config.yaml
d_model: 96
n_kv_head: 1
norm: "rmsnorm"
norm_place: "post"
positions: "rope"
rope_fraction: 0.25
attn_scale: 0.124
bias: "none"
parallel_block: false
extras: ["capped logits"]
init_std_qkv: 0.051
init_std_up: 0.051
init_std_down: 0.0
weight_decay: 0.026
schedule: "cos"
Each number is 500 + 50 x the weight over its row's rms, rounded and kept within 0 to 999. Layers, rows and columns count from 0. Numbers have three digits each. The size before them is the row's rms in percent of the matrix's.

# layer 3 MLP up, 384x96, rms 0.0573, rows 146-218, columns 0-95
056:579427499495472586416519548482497493538473561372491518575444485522504404462505593450479505488446529562476616491565502489556509534546507527524435467524564618489480460585541512494517542524475493431540463462436495527553525425583432571538462498569524589508512595479465597452503517514453547508
155:476415469557565553482556475452450435497465448477450455525527438523519448444547511514584509488511486427426565525457588399507445516463517467513508452461471542569479474563512569515477488462394605478571456469390480578589507542555499548492530563447494538542540525459537540484559637573521473494
019:465512607528538535553500480471462497547466489485522499560410600566492454464472536495429443478473434499510421502554494473399532475489477466462576461554541527422580428431499433396437517571438540490479522549503551524462634479483572470464466494552438453480574563452510602555576497503533532478
073:519484465468487496446500452523433461515496478476583517566492518525409390404585517445534503494508647467472532507422645583533482475570479516465496505449574536434495541568569508487504491528532421588453485498503439515535543449455420467504406516500527448523470524520503529477470474414550466606
021:526431567431539508514537456407526467509567482365470466441573479462501429450527474517507501562493508468544493488500607539521490472584510519523454496550452476523502584562530461493455438499445559564519462416530507556575498458507509587500500546489470511533476522458484423572529707570467516478
019:441455516536581377412531485544505590431487524502586503517468484556531469416500472462525416427550498481476555485471539524554493540540503521532534475526470604581483500585503482554516542515502449497587516484490494546526580446393451506537435549465472481658529555511565546479550482545533404532
020:527512428503493587464492454539542401462497384482474506565539458369509504496426507515526536457532509483548561552515493593493562472542494449495395528542533470516492484471557490435474509504437529475572391448461363493446441442491509530519469539465563500570535534511510397497438423507537427583
104:522512607497617540578498527443532416456511461489456526483508494490525472496469469526535505576441453516469573532546553522428623484504516481468463483568512417483492508625500440441460418467469586524541485467533536594511484440516499499428444621433540550514485478518470511563569502575490588418
015:468410531437485495437484449446492490461530481439566542471519456511569434497566544520543577501452566508500578524508548541518417480527564438480434456578429585628407535558521512520502490493563516457607427486427479538515422517579432567527507517484475474607448572513561473469485473440501459506
093:530496567530622507514505450488436484476563402498475524506498483506497478411403536476490500614462550499581502513569550569566482446472500463491488476476459571487363474525490544454464461545504462525550499493509549622547539456455392453400533428526518447486518475416466572596501476494561466486
013:586581420463543572507495457504470425380547471483479533520504482388439480530414522468494491576553463458624569473530507498541570471489469500449424534456558419396454452526599502561563532505517487513466472453472420475506431515503503395451442500508550448501507462487478425537416483464495500524
018:517544390547490565453509408510521400447469414469528495618532568464498507491437525515507540483492473498626602518542446551459564454498438528451492499518485520447493450500609479456526520515492515412487403455430379481479408472519487450465446520444488445534523515492433472555478431474479492578
024:472477499475467549446493380461516422553449398448587483624523560539541517425537566538557562478385608491499572527534512602411510468565497499498519526498474548539475556515588515418490447519545531458534442507476429541526457461552446556475493527503440509453440535518480516502526425443510454541
016:520583455547546507498464532551460599459536536500479501485453445522454414465461502446445417394566476460526574506480503464574536450596493558578521563467544506458596458494612518524513517582535455638506523506570451516489551485410500448498455504560506485472513518471502578545432503517502430596
033:498524464447507512518507485433476437480484514376430530428564578464520474573434515528395447516558450513605490525557471441517523477494508471480441501580558548493499472492469455579552616523410546403510450465416435485489511495531503485519453542525514472586580536407499463565511628485547498518
080:462517430603457529464560494485505467496447465432509462553553595523464537458538512532528499464505496577471590538545536516549467482531510619446591402571531547467568442526515477460524510493436587417537470457447449516588508486463432500527451614451438541550514516493426576507626485539486510505
188:535545480476430514539509532477420373546536458450593426486482522487490512447504565613559516523430454469534552375505626555537576532502486474427465470574509469547463452431560479438479570533512496539563411449450419524537527504542454527451425534493477485508527529593528519459536517500491430471
037:458481562487567479486546514410457510552447595475512504537446637566473489516487539484440406511484448602525419483557501453453498533467478504420516469527568605419495500516493462547507595499446545420495527503424499502516593492530473462487453533511482490523551569436537595497596578457503576435
193:547500479479581493459479397576417411508540543463547548515597485445465444534568544407510469497457534535584499453517527521480398519519538435429389506532442472387485530487511510531538563528520500494495474423454487524384541569512503459540389486554440530518560562509513472527478425427455520515
014:553536392453467523483499417486529446492519464380424523458601509383517460507466512471480506509559508479558571585519489503577519446600566481523431562503555479498483473490528534600554529528472526483515397434457421492546450462504501491560506561524553458573498500448479445532411553517522402570
169:504449545521532548429501486495437504489551582493531448487514476512439408476540535319662446594384456524483487486469519538443526539495493468422447473528502501526423513520581558509482472489451464482563525473525519537516531545491428511473469580557507542481530583477524423499514497483631491481
013:479493553459508436474500489482456618514482552442524496481460505583516405427554500454439416406506536491494494530483548483527412474604527501539552546516513639548538508523543503556524560600546479557494480505510502548518626460451485489555491525534454429535498549443541602502443583470541415560
019:523498422534570468429555446458525439400488510445518491536539589482477492483429482505508487527537454544580574483508473484546559498492460593465491453514480540442458480573538481569552554435413543394510441409401425505579454489508459451506449562425512504613512502477469472533593553554424517507
190:527458558442512582482564558482512435485464533454480496463495501495535377491362466450471509604489536448508549439503575564557505541567477551499561482488513419484418426544543580531553522470484505619504539530550513557543476497437494594457421462544453558540437480467499477514452610428513498492
049:530465526572539580461443605509443538440565598494555476534432422577432378515542531487462448463470466472473555452452539431601536468565491539498488511499545581521548439576571529464480469504466479589551556490485537561554624461506451532508485489521525583488484554519463587469503529503442518525
201:536492460545554561426583415592449567506454444467535498440482525441459474512456513481576452492483534524445595456582476573507564584457470530531473384522514509407467506522499485504487401497483439577511435483494546530589525459480422525556429537432462382541541526455501505477455425532569499494
024:515483388525534467438520402492573469500485442412530464493635548468596586491451502561534520517481500510580659527529463540523588488517505573524459529523451515524481507567549475546541505435500538415562480462450454491559381502526434539495480547449467567563490506523446464529549516510467459532
185:534513466558526529494351608483532476450547555416470485473447467524470399435545520431441517585541567522542512457510527523478435492524421495535516463527477548537512473526458528525437515417504432531454512458520469527455509457519492503487468485471463579525544503557424554650450507521489534667
188:461522447555566558473434527531534454536501440495455477440497450414453449568497601521618557446548514525503496554527504530513441475538529398459353560531450589503441450545507517565400461548443461510587542465465455460428510545508466485462462527485522509520560551386554531537501539445478514517
188:565454553535570451448519530543461474457566434455522462526464445510416505480488511476442488502489462558525476483473523598572584448491530467509603460587521520540553527524423456463468414464481508485541454463528573520407581510562462483565578547521497434473501548408521480608487549645480466446
245:559445504545596543533509550473552396495571383451483481530446492520498453463444509573571441482515453475519482504598532504556598451552513493513558528495523454474490384570437551480399499516484584458552476517460494540510494447546514536405538563435517557498481487478468488553575590556521412431
066:528437551502607585540439540470492454388560508509507433503455412502374431471500492493532461547477499466501514470422619490497604523482497437433501553514539434464467531561574511437442537500444514590574528422521546593576545492493514485460510586452566466518497458475532463540493537439512522475
010:444472534554597362441545481489526574478461575469549469491504600589517480453450471492478385460542452533520500500516500460527521528511487561529556474548484587485520527569499453578475588495435495470550529479481521537554560474446480482507447554467460518628567570477527563530635573550486510502
011:460483492467494461443484494562446613539474486461476501515549481524429467384604499472504477447508584480420479572478570547503377524603532549530560517469563476535549493461518492473488548503501480557506519455571404538531518451417454546586412559543385488527504476455552538476471520502569457586
036:567484467533499594480482481452509505551508519441477502497518501534591445489526513545410504422400467532510583549496468495529507478543505589520460478525491623551559415535542476463517456467505556465554493450443508562534558478549442624593540522527430649537484558448442578482474595521507465499
190:512435498471514536481501432443494573508529530362574510438507510558510511442466465488500528605484448531458546481538429434423564559453520481538534409490497530463479480581433566479519555475495554446665393505542531545415554485568409450496516552495496494553546515546521516470445465456569493481
165:578606500533599524501524425581437411490614504483596467556528473471496446466472576399510516539502418467481542508507528461489545458504493395429556524517437478505462445521593504549520547639521550499550494461446536527490544553476514486471428408539465517520536478514497529572516537482572464559
159:554467453439581523470509443477524550518496486494558459499561543556535556464538533517490409512369557485481532516507527481470580537513480647517571486398503439488551466522592507522532563409606503518542576529485508546559464536531413483527526493488402507583425500557442577485469489459490427466
014:448506530547549490494498410440547440424549462389524438493547531526501475484416518500516488535506468403624558432547513499520577498519439536562523489577405483521484579601574477501461465555473485506552476471542468557558414510513495522405483564478501541514506537490477429636592520545478532525
046:567396501508588509503490451447460475464540491421506456506484517507588443482475531553478476490489490538503638488495524480549550451463594594468440478538489576458525469606568479504554608425408529462533496465421510504564519539504427509547420526488512581544481553457479565444564605489454502474
014:516517383523478538461534422438546399447518475418448471570582564441448436461470507477501515494525472507509559563507453497540524473537482573497486463503538489434491428509553504521544536509407551425485360408437404517592465473534477487587474605475555536559467509445452475535523549536459473527
111:469518506518600579419469517485527423502542486381532536564503489474416379506444503498435473576418472467558571577541505579527514438598513460397498464486550501446516460503585499425472505532473488526574472453502391552453477480472487541400490502520471447527560581440498504560496516492532542542
013:473452471525489482441466484508446522412524461489613532562447429591526423479582520561503548453474540484496599453463521535512421467480497534449493437528433649592473483591566499456573504509578452466526475497456481534452474491508406528524446506482435479560469539506505546470445457413526415573
047:588468486444589573508460392448456506391524443467539492490494478428550472475430491510489556476459535501611571474497523495500555515541497568471451498568393552512476465525622450484510551443528529495544458439447404511435410564521455483528494502498481505633436494439513425523438514448502482496
136:608464604419479561494482414517544541463453517393517590546462517462537547484423532541525515570416502508536573556527482418551496513556570525495539518451509529510636434472506510434473573446501522544560496457518490446508493531475430482508547430528482533593469536442535502458522379416516467520
016:554469487523603527453457568488446509355573564523503506481456442490434441520467497489501470547527463484481516465469547438637521575455529542437416457489547487502402428597519514533553586418446487511574525420457490544537492515506416488552455561493555555604508485491548498441518500451511534482
014:487473559505453578483453427450547401543495431454541441622478521526520452444503536503525499441402559441497472522496526575440517492594488447526506531533472552537498557527579535381436450598505489524548390481518470581487543418525492586504540548490530529452494581522473495519469434454556437557
040:473491512553551463423543481509476556561498512457539505604506554596445492429603533556511447525405517550453521520526541539462442534531489590452539453445534553462528482551528504474492477421521513448492592482479494535587552465487404572514433547524357620491509534483475596466582531490517516501
021:506541512492578471483522459463445528463435530483527480544461655551475505473410531465442388495513466533604511461551485451469537487502437551480542532496566562381497478533581451591539625535482528469466521503450465496546551514488495359456431515501474436513539508438496576541552542454481540501
019:469520562494561462446478478536438565474462491530554485604435555569426455388504530451499389445491552468474461492503577527454470535565450526529560537451579528432542536509599487473466576566518439568498547505553430558515589465413479463485399515541445470481516520479543577479500454448567488558
034:524471454427652513500521397491422504471530478462513522488501494489504466468465559490513524578482542490556556452538601551489557485556531504437426497586458472478449491467594449487475448427532512528573480491416418528497432498547396498431466610491424463580470530458519483549497472387556484505
019:485488440525523534479481436572540439397539366490522510529544397394523518478455493497577559503533501396498586512487514580520561517487486466516463459520472415564477449537510472431488455472487472498576474489517440510483414491458500531480445546480532511595517498554516380509499362553543419555
014:405464526511546453441547467447505545557483514523436480524516599490427490392502516405537466520528499567407443576537535513456476554533531514486546454536574432444499491396453465475461580463455545435535476486499424526545522515489477511543458626519454503580477516445602522504633510529530553450
046:499436462474463591536471552440441442517476517423491512535488482513520443533553532564419512421496467542458500544474469480512504442502559448419475487553578588536534392461463489467557540516369595463508398503426532473497621420559495487562475546532571496513541558440463570478518572480498435513
135:469460570428566571512497530491477538438472548421516483587510477440414474509550570516451467529439517525443507533510499529409511557534504413397531475635542561496497579456589479471446430429467466510515473507477376533500597443560472537473471575501500537530577535520503584540518494497549521570
019:454474511524474485530457469405495541545517534382503438454518533623544417486541511536409470448461492472549520494506512430522475426576522554543559542567447589527578533549570501513519479579507529563498468514541574538551539486533483518502546551531458513455495539426435577604514657493479471544
214:497507575462481466540457461479518485528528632401481477490639479530421465440504500536541562571463552446459435475465462481550497472553514460374465500564473480450566464502553487555474479601459492551618462494509503513520516450473476459427467547507577521577572452465466566557560517449573450533
068:450547412469598501427488469497444466588542477449543458518477521512477439473524557545487466469480529415496528489538571486510552513568498518498501531438570482474516543521563478532503407562512481512509512569594515539527578421490438525431453572643548531479541558531515567583493436496591377569
091:480479486479612588486481501453477422484559489407531512570494536394445392453487508466444501576431493480532552488514518499497531485557489439391551405527512526475493419496548574464458464576418506542584434490473525606526589469505486521437519496516496444573535568462573531573541472506553535535
108:505557430562680512519502487490490494449528500467511589548478512455440440454499569463494525544473496543543569531483489552529548652513517454460624496587544434556469452515546560521511447534385490504548449501450508564580500428503472531489446514419471496580489539482552549572533510490514515500
110:611560434576520595480476504502427492507566502524543555561455512459419393433564532399539520444519526481479548527461575485556544456574512549508492495490543467461523356514596486465539519533514504491452432508450428518518539463471471390568474478518528386536406524462483539442515496472491478514
017:479504464514594437415580420457541493501488495471490464549565615480449553402450513473559455571503489544489557518551514523500569543538490603501518490458557440409482510509519470547512536433455548427511511458485419514633488500489447503490440596489465562539465479495524502517652537568459529460
138:469519461464555530484443471456464425474498570448489482593527502479484471563536501478428476474419481425380541543558502486517424515501492564418447464538548503458458422471506458487530609442462464531472530454455454408494574533532499507441435567558494594497566535511492566520567370399467558512
180:399488431489529501546504541509538526540575509475432463430531431492518446529595510499560493500564460489528570540506572495511430478525528442503343478583475503537509472529444448542484505539408480522489476462547506491411525403522380497522406616517542529533507523472623465507507505425493424485
019:456493557467539460441559471462531506469538540520416562470508513408431429437480487366544488522568503517460430548532572539513455573549497463516490423531521450500461516444448488513441536477493462470555464434503372544523504506449492545533478584515497473636481553469640425510535495585520543460
018:516573454522565509489473486507441530351529505480505485529484531502413454471415502476439416473538453419560537453508502447557522491518409609526541506443564480406525424576621470562566571542476463557474524456544439527568522508440473403498414545534494513493526471444462518567489515518491480557
035:469525364551513520458418521561416538391495446496561517535533462540484477507521515584453487396492541457485612519471492481560460482494479594510523491467541559544547453571581482528573538489505459496560538494504436518522470518467406495545403535520422564542525494458450542495468451444557423616
176:567508377527533616457527455475501577514503415485503502534601467434499490505521524502542409430376518481427513484534439555469447507528567530423456421542444554490425451571554501611524490468479539389549510498476503569438552513539438527506416588563524529506496530453495504513481501500462461504
083:466444460494549541565464461498523498507524549441444536492515486503550489531455500542470528478469472363496485479513629420533471461511571508421455431570506475594463319398563488474462475492499522521513479500452391455561541456534439534432489556499529500520573496429441546551471411487462518489
028:485493469511430587459432416525552423535523426452487479561574465461497495499537531502561567502423562425518507555512518568481480506559489455516479530527449442570462536519555551408433437515540467497568427453523417548482378458542466591505523552494487545492495536529466421517422375452551486583
206:521412483478517512478455368568423548584547477465556505439573545426480530501466547454511491582439527487460543511392466482460501565443499520513420538540462539487404492461581523574505414551500521465523460459520556527516555597502468511398471516492506562566525564466558495532511377460573479495
093:493464483514596595463503470500476392490489446407530522521537489406502475470458481463427505545423497518520608558490458585489554463520492404416550494526529521495483440455509497533475539528426571498617429505455504580530509476517453498429492530557503476565578603400535548560508457464571567514
099:505406522551604487479563514500502534507498518398552491519460481544447556483430552537510426537495523464452570550553555504512618540519492456505547584565439410535503466484441534465481503420574588471551504500498499436526477436471505534395499546464495429486491502521498633568415490526564442596
# layer 3 MLP down (transposed), 384x96, rms 0.0256, rows 146-217, columns 0-95
057:419587487514509475549439417489424586439447455585537487491530567518441524536474484511580498630588550480522481492477527601466520554495499455519546550504573398489525484499414457504593496570562438490467524502490475538460478571499528482483535472554387574429494464521428434539500549563488504438
141:507516509483455558602452440442443495469441566536522456538456525490489578463450511441504517467567487447527447470466504392439554495484505529577466506495556498513469492403579467457626516542532365447438506430499500472408529622463516498451495462576497526395511527434499570487460471580512494490
020:493491458476433532467527541569555461447600455461449504478506428445535550571520440460568605567592486500477558534473533537566490583457455520502487597434507451525438593537471543534562516445575426490468547479511431534477364510465410509548548463483504552517428464516489436481404472471509469523
064:604525557521520477534525447432456639534574510445464529406491535459529605602421536577433527459437462507550432480573466417568564480433515483487462520512463471532475479455447457477460490461452587421481454530487537485518468531532499533536561480511497578484520507514498480551598521532492475371
019:537547388468477487453492563569442541479416522650495590513455504532364544539502533540527444496454523511540530475509407494459554528531507458455491485425565571495541476487509522431570561516503459428487488576458573464458584482580479483486467496526515482502520466532478584473465361435520454527
018:599516535522393561639533484434561458534530431519511561533426506416505548490526547554470594508467563508570425531568462441461485529475511561455510497526603473486434598415466468459498474444442468466470536509512512484490459508548616510428587439530481562428493442485488471516454462475540502488
019:485431562523571345516568484479515589431491581614527493440435511557478496466570490541479486510469517524480415511548477444471446524451521524500572463477590544553508582479483460571507531515501427512497589505498626499527524497591504476456602471560448523471445491456537545502540578484492575464
097:456483422420412469416542507590440560521435578483537517467511482514449447510555502473473448469535476532507515551403477473502479560524518517593529523510455575519553580498558524570585578524547408548408475511472524486478546495478497433459451449470524449443412456469487461493342474440441480543
014:559577528590509446551496527537517524503479475627472525544446541518417551478483459533467417500503479429565441501615432448473471508526493563517566475440584477471520393464536507459558487547428426506477542518535550417487585515469640505484508488509486590420467486489423554464543548557518520484
086:452514490588488519539493466542524549509482524481493538511495512491463439601494518428474489518452475486452422459502372513536541376515517468542491479436558462533561482475540485488449504357567586522517565553551436483517536509544480530537430644546429514453474541603479434522483590431432516523
012:445451545522483409502524467487507653519427520513510416417506544618569488473552491514524471349413551518396459515456486535450429516556538506509502471542470547599562561483467477467403486489507519530557505547512618479532454469546479612519520462540472486474478526522547545500541524494486520512
018:503433564483573408539546505490491587444501536568482448403422504487496525517515468492553471512533502504443408501477543494524433576506530507510539512455619500590476572476459505535506497475525449591518560508548675543534520482537501550577594461581476507403458453473560495465485552534573533491
021:524505505528567451489539536541438561355529544583457562490466506426452521584451496507494405605582403507561437522531511424559445567468506468519508473411577515527475453492471522575545537552461437531469533473527607503494579497508584490550532469545474561491527443416501531501500570554495552499
014:550521495507438514471583476431546477494447435448508480474545560525539549519546544553562563522421580559452487508533490600426537518421505458454404489539468477539446616473388486519443531457496535400521524512443464508550380510582508579483546450479526510521545485562512449501561481463527614454
031:481440508494501458499519520507589512500506489651514524501428443569449519442556444468598568461487557452469512475497507605450470521513450589485596471431586465559535538483495570356514478447619435523514556551526578540495469494514452532514524458516475487451407523575488515449505444534523501507
083:526465573437493554568464516477479486458489473545495574446409520385535550588510493467523462560535465463527472468508602540537517556541544470548524542517607551545450538499476507573530526443597471618496563539491538555430580552549479471550585521532488480449522501590538457529407483476607460513
190:443420476537537468535511624412521442412494619456378566479496480484598473535471471479412493523572482512463535551492419500478414465528484480469512539502484468430531510477463564465525542490527448511447484433517529482483497476444522551562568398593529538487405433495496563514588543565509456513
035:500520466498403541556462523555570489501587393514510553474516401446513542526497430426543621501564556458525538524469536560511510559543444593518571554445498466568505519518459546390528476413594456545506507519554472533486409512458489530532521496525457532502478489534461429520412421567548422543
186:510508461427574523512490504455474571428465480471513494513444503448466486499506577433511514530482542515552412498458543459498393528527494483509513425569467563388408477558536489561616485593473482578606519451542434502476564503551468497466489562503562495613481446476443438462446505461562596573
012:497447607516564427498507527489497586437433539635563531523442456576402528469567531562511482481410513440495481433514472550433481454438476540446527414481557508536565512495516505397423506491580459494501559541507615507492556480569542536474480488520499470442458538551473585488571513469478579491
171:504404490523577528511459573436460501456444541508512581536448481551503459444497513423405457528398501525523504491469463492599525414464459478584497509564549542427542462532490432555535478642490555411425526559523450494423554477479407520425518439450470474463481563485445450428478455496525518537
012:548556480589433544503539514511548420483551391527507582543494474435466634535474544569567569558483533475557559543588442540473580508411442515424441488459527435488465543502439522410461463447467488435509534531532461484511391512538554554469510469472543599512515496545463466498541445522507563458
020:529467555446512484611475486457486547549448501590499521463407470504452504493538486473503509439497560475486396436461531520463472546586525533487582503520613523584508542450479501405497469447560436570476539537535627516511576486550559561516557451575455494382496432521516497493441469510588438547
174:447543485543507480579586478499464580511429441507528510438517481481540485435542512548589497373475517528458458592431471525524431565467527541519510552471513490542530562482524460509437562485521496505447530542590566407405502538492454380469560433523541581500539499498432483375519474460394498512
044:530630435484405553491524378451488478503412490476475507477533596522495561513463470433556581517530547537469477488493482553409558539530566409534476558530481426475532562419411438508531478514494472433496527522459367466505495622474548494469524527498452515513539424528509421534478501501484471423
211:494551452522484504544598496475449543483575482496555487503440579521528401590572442501583533448589561439537443516489397541505536597514524478526468486498490483476480525593474544491475499545537505516386451308590479522511511543458491486546525521479493507511542424531439555557498455442509547517
023:520445560454533473550527543464481569439430542621507512514430516464388452486544512497518448517497509498497370436483521501475416535551505454487546437477604546530498490431508542484509499523509468548478491498493608549481681462543563490536542487568503429373502475454525518484464485535579491530
191:486505500438485535517542562449452508464507488531510519494575538491463488558479531529596564458576428460506501465443542522547593489505567501587466628422506423597455507558410476481533447492447515483455554519564522518466469534582552399579460548446495430468561464514557548499589526415413500540
151:488540533493446427527424514601552512504540471588524461510468478492523494521518467473524495418545453555489515497495411432529444596362515627514463434551527418496463406508426576545479537502490514500447469496494615571539615444452503490470489480503468479564598485457516517482533462573446491536
178:406468507612442547514475498522463541534526519435539528425520494444508527550498499479572522530480543502462564520484515443487455531571513482502498577497455512523433544564546448562509577530517628529476506643531534526496469533441528404410424458482540463618522469584524563478421602456523534510
232:534511485510426396531537519484446401600518469521520530558490394560404507510535523408501516463490469451621471485586535511506520359479506493492427505566415505458478494583518546515461525511533516479542453487550578477457533510474434490472568422516558487488502546571446409547480459561473409500
067:514504396550434471475598421552479525544398581467492536467512530556497561488497506498437566408425513570464525536414438397444572485546528473502483520458434524494608567398469471495568503458477469474509513538504495393481461487538493522482493510535525443529539506525525435496445516514415368445
010:574496481452417566603532529466572442545527420539498570508432427405470541502547496506500622509507568510527468477493489524472505542529481562453540529477596496526453573433452539403578484398524460488447523507498521517466491475536551526493567444533496493417493417513481449503404400497583434544
009:579518495548468533540508486428503371471524483545572603561434500474521562570393559596450520585453482527584474503542434502481610461423437504467487474492504583496449535506460530527514527489530525432487493551440582495476445504555532504429548483455623507537527517556432508562516525502514522412
038:464542514487463531533490540489468419375476506622503539521439508483362537490472467440665512623590481437511442469549532580447498550499517417518561526485591418518481535495503492499493521553541427472494545539514456521534566558507507454528510505523502537479482474466490445490478500571584532420
181:532494571529560539459428543507525417558393445497454489443464478389398522554517481496564469440518506503481528492380488460529420435473550570489517568517527576540502471448456515443548400450507450621460519489516444609538458431457509525547460478483541402497467508483464442509583498532537517499
181:438417474486541438529463442450476518439527558467460580461599555552517499407479478464484470558535604546567523522547517467507498473566454481481498478551581455462450455531543475450612466558456514485571540484569441451596527402586434461510489529524558422494465527421411523510454408487528505517
125:394499569520455547529448545489518427511529479521504486525492398452466468524461473445541495497604442497523359537461473437495492505497534486530462529543476557571541516431417537553508487574350525516426474527500507440449552471428626456434484552477598518448548441479550429507486514562508483506
014:561500412396502498465588571498497563511447540575462508492458531495466488507570500538523479468489524617469469511468478521450413541557555509454491449438627521544490520414460524495590559491464479482448551501437615509454555465531532541564543413573482435436502427508545517403442440476537478539
043:463554523455438501548510516500511558523451495537473517505470569542360526487505492456533503498570520412473386453475489522430483590604475389489573525481575469578510493434439569423538476529563438507436525509520454542529532510527542521460610480542452525375531506565487445500421464558511451521
013:490475590465592483537468525464469567458432554629522564471392451557408562538538506505527473517477512434508450440476541531437476502523510494490573484479615515609496523510510497440462518498596436534478596540517665511503532511546556571517555447559460474458484441544486518506477540499538522477
203:504477467491596582473466437471466485512530498342531542533533502468529422464426552528384480547446483425542589510538553487536478417526516429452503462542554490432539408531597511488473468533471502492575490402505407533554531437474440516500436575506479474534567587463516530574504444501495483532
013:552545566577490460568529481456536483509531464556443469494443626482493565486411467494539456505536475435518418574600482422493480549500526487535528523488613410504439500446482492549507455528429506500513546520559557470577483544463633518520583448525484589451475469497522466470545553584534564412
046:450467447533480429571541575486497497556427537603486475483473552573403526450473434514501463424557514527494359488529482470447462549592498485475602438480580531546522517518444551542472433521451508548497544551544543429553572453535536580517548473574533553405493497502512491439535536564585462489
138:411419449502462412553500577436545435507497503610448465520469563444502510495531414605595447439648474500410448508445567474447520455514516550464483523508471479587551428532477436498482486465510539477445524564470469461514493468525545434502412461518473453426533430491515455521523475494447423522
015:482544530532427499602496433426561481616453484522524493499469557615524497424490472480472579378453566481477432486512487492385491477602524556531611488567492510525555541448489471439474419492519497490461522571512524409512480540486606536445519452539472463464464496559486458553497526554485416476
013:497502466510568467438586552548489533361572554565493577469470498440458576541482512538538498618564432550541534575546480418516466542401524480463495466402597458502483528489451472581544531526441446463451584488513568476491485535538545455531532468536444512561492425432552501485507543525447552445
034:552534526461379544610432502460486447391528430556485567489457509389507525593381490451546498528583427466545445516470485522543527555524503435558517571539504513515449500465466523551506535498556514487519446547472543536505520575499567439558567490502541499516517443464466466562377463565565447469
019:491490459498421529537538506517559528524552401479486516453504419463554538530540479470564591460517579514453494516454530605504486569552484545454502516470490509623492580493403552398472442398539471550516509521548547535500401441514481638550539438542496536441496490524533451512438434552564468556
018:540516421531397529529571484470542479476585437453507566460505478439619566583467534566490594520498502592531491589517438495509551541449499518451459508492469531564435597468383516528502509445456524442500509521488552486495338507545514568472587418505517559538532462489497455550466502525479513473
031:588500510503478398524570597502522595467480520507476522472530514573435521476397432455436485465460450465476392501518440424511427494591492564535578477475535580534579514477483529457488478462499540536527511591481535513570623420501514522547552460550512504425452484482446502450538507589597459510
017:532454572484519433540555509437500569502481619542499456504407579557508453469549516566436453480453488567497387510533479395475395490495549523519540462533589533494466572433542462624519529546461470490463549475447600482485526499532533478467589448538485498439441480453524551483480587421486528468
015:559519501479468548584432571519509457509515498524563623535454407523456541581490485547398556556503505494608449463471503475501508490529425608526562512445507608557469512576513565445557543454610457524427527531462556508467475518491506499468549460527532483502493490542348473527438529514537455544
042:480540584519574446443523420520539487461543529584445520491489462530440551509489454373587553576551512398498558454532546516511519556435413496541562546436509386513498520523509484499483465461640388534483582477563461527502427566497512480494521508472442551508452507564539446541470519497466539437
158:589478459512531511423429534525501510476497497402540493541586468492487421522510517579414441457499450456453609586519577474432481403563572472497437454456548439433549390491557542484505531564507584405582489420508517550526478512519451491496445562481506447544498527470567482506573453456549496487
016:536563431456519552391573581534514423450498468569437552537515511441373577521475503478636512595539472468509571480514501573495549525467450434447439494403578420486468471479453569463549512484537520434462532516469478530499526484497527509585469487499546451499509479576535447436489408522547552474
216:589486480462540571440473478504519521480549606422520499455566501480469561408588470585585480406474614496468517547472487448543523576509517554477574494536554478535503595526479569561539466598517535473506480468527622485517522554479539458480509480508544412475475363489445433524486511554524510507
062:571515505461488478481509550428511522412492486516502515493526540433548498544493496469538559507487437630530378532413459495494419534315506484434515539574434508498467505408487411463438543486441576441513479494452467536460450559436434474514523399498532470534492474412499478479506542462469543437
107:458445487555542573470494443455526504518475506433569553586541530500462456436439615499382475556443430444521563531553510528534519421464536417427534484500582462422540461513587484462488528526506519499620525410476449555562518446503402493487465590512464490513557594433516508548518472506512474474
115:539406454581537508470513460537477430529492516379487505589501461464492485472484505557428477559495420429438531512553537597547509469503586437471562519450510461537517449524535529419588543566528516446489535444466550459590455442522403547580448577527418482516499596542524494499496465411525464559
103:521518559522509481515501396449501591622420511418537550428491527555521567612517537546420542556459539426506525443556582517484486490434544522498471503554494488544474529553462484511470375442475520428547514494523423467528459516523500616488529470529531612481534523544463433552591532468552494448
016:540470517430456537600429536465454559477435490555544594506455444493451480580532525510440504492477526530556394434420524515480460522584489518499544488507513638592482523505496537422488535469575475535463497533469617535467566496545543545499552450572496455457542449496431502551398474496549433587
128:518501477523506486501530463506497569458537459378619544449520525545492529512436449451469550547568463505483570499464630515569534519596491400588565498558419529553465491551491515410491535514561505549577559491520565570527463491511510589414577517509422484552538540533561460527475532491510434570
154:458493587409538516544484555467493451480411438553519466484466482513448552523520529531481527459464538561581527551450518472511451525486491570599517497437459483464531431514517515409559456493472521456372455588429599473559480555511595447407533513387494479497568440502486555453444436509408517519
020:561523481507432523622413560515478497544478480541586576529434443561473534515524517612403538462447543517593457501510459481449517471516502658492566487502562590547502514552522507411552562480511467480485552560457587461501471521536492515439534478532487552499484466509347548485500506469533464524
017:490488480482430535522559473406545499542491459491496493478462526546585522502525521507582541431433549547437468535462520604421497529536545463443486487556515533624453610450409488486431474477500532464534549553454592498525388462548497662534563408525506503495506464548576472521471481500541514455
033:558471565515493504543599432341570429492509513543453505498413589503567505459437475469556493510471464504484377512563508525452499515510507440508547483553558477547410527377444498571457477511492527473522539513471537497542494504507580546506580437493533503466500496522577441520506578567541573386
165:449456477562499471588520552502542534502516545601509489475457494619541487556459564520543431414608462474528462423474546501529464534499518537600488422553560410513481518497354526509544522506453545556475461457538536460486532568559605494451503436436561452567514467525523475540532534514501471608
085:507541539520557492386537417422434527498549522510532526489583550583528552452477428436413505603525414441558492480451519545475542411560472469462548509446510579532562517496557417445566465520533568542565486550523505550440506473463488472532566510555457537536514485466553418502478540508577375517
024:508485517497585431471566548500468507415501605589531510494428524487474508483456499564465420567530406547502478534515463440498459470447532514522543431442601518467535473465498493611577545578461500486459542507454658473474593498522549425538521506510521423501470473433511571462529602532477531433
211:503570575518499505487539524470488483509548477518508487578496533567498396492419612433542489555473527466556584481557421570432595484478531492507518469522450497423558549496456530564480530442534575530624452525437438439368525472438449548504522479472394449477529576508457464520515494423454479512
114:480456484547515586523456471456492566482497468375567505495542548475508469497459583479382444551409491481485635550561554517505562441479589428469532444596560487433528454569592556503471555501459526489599479437501476539557514482455445507487452597502468468555524539477497523567550480471458487522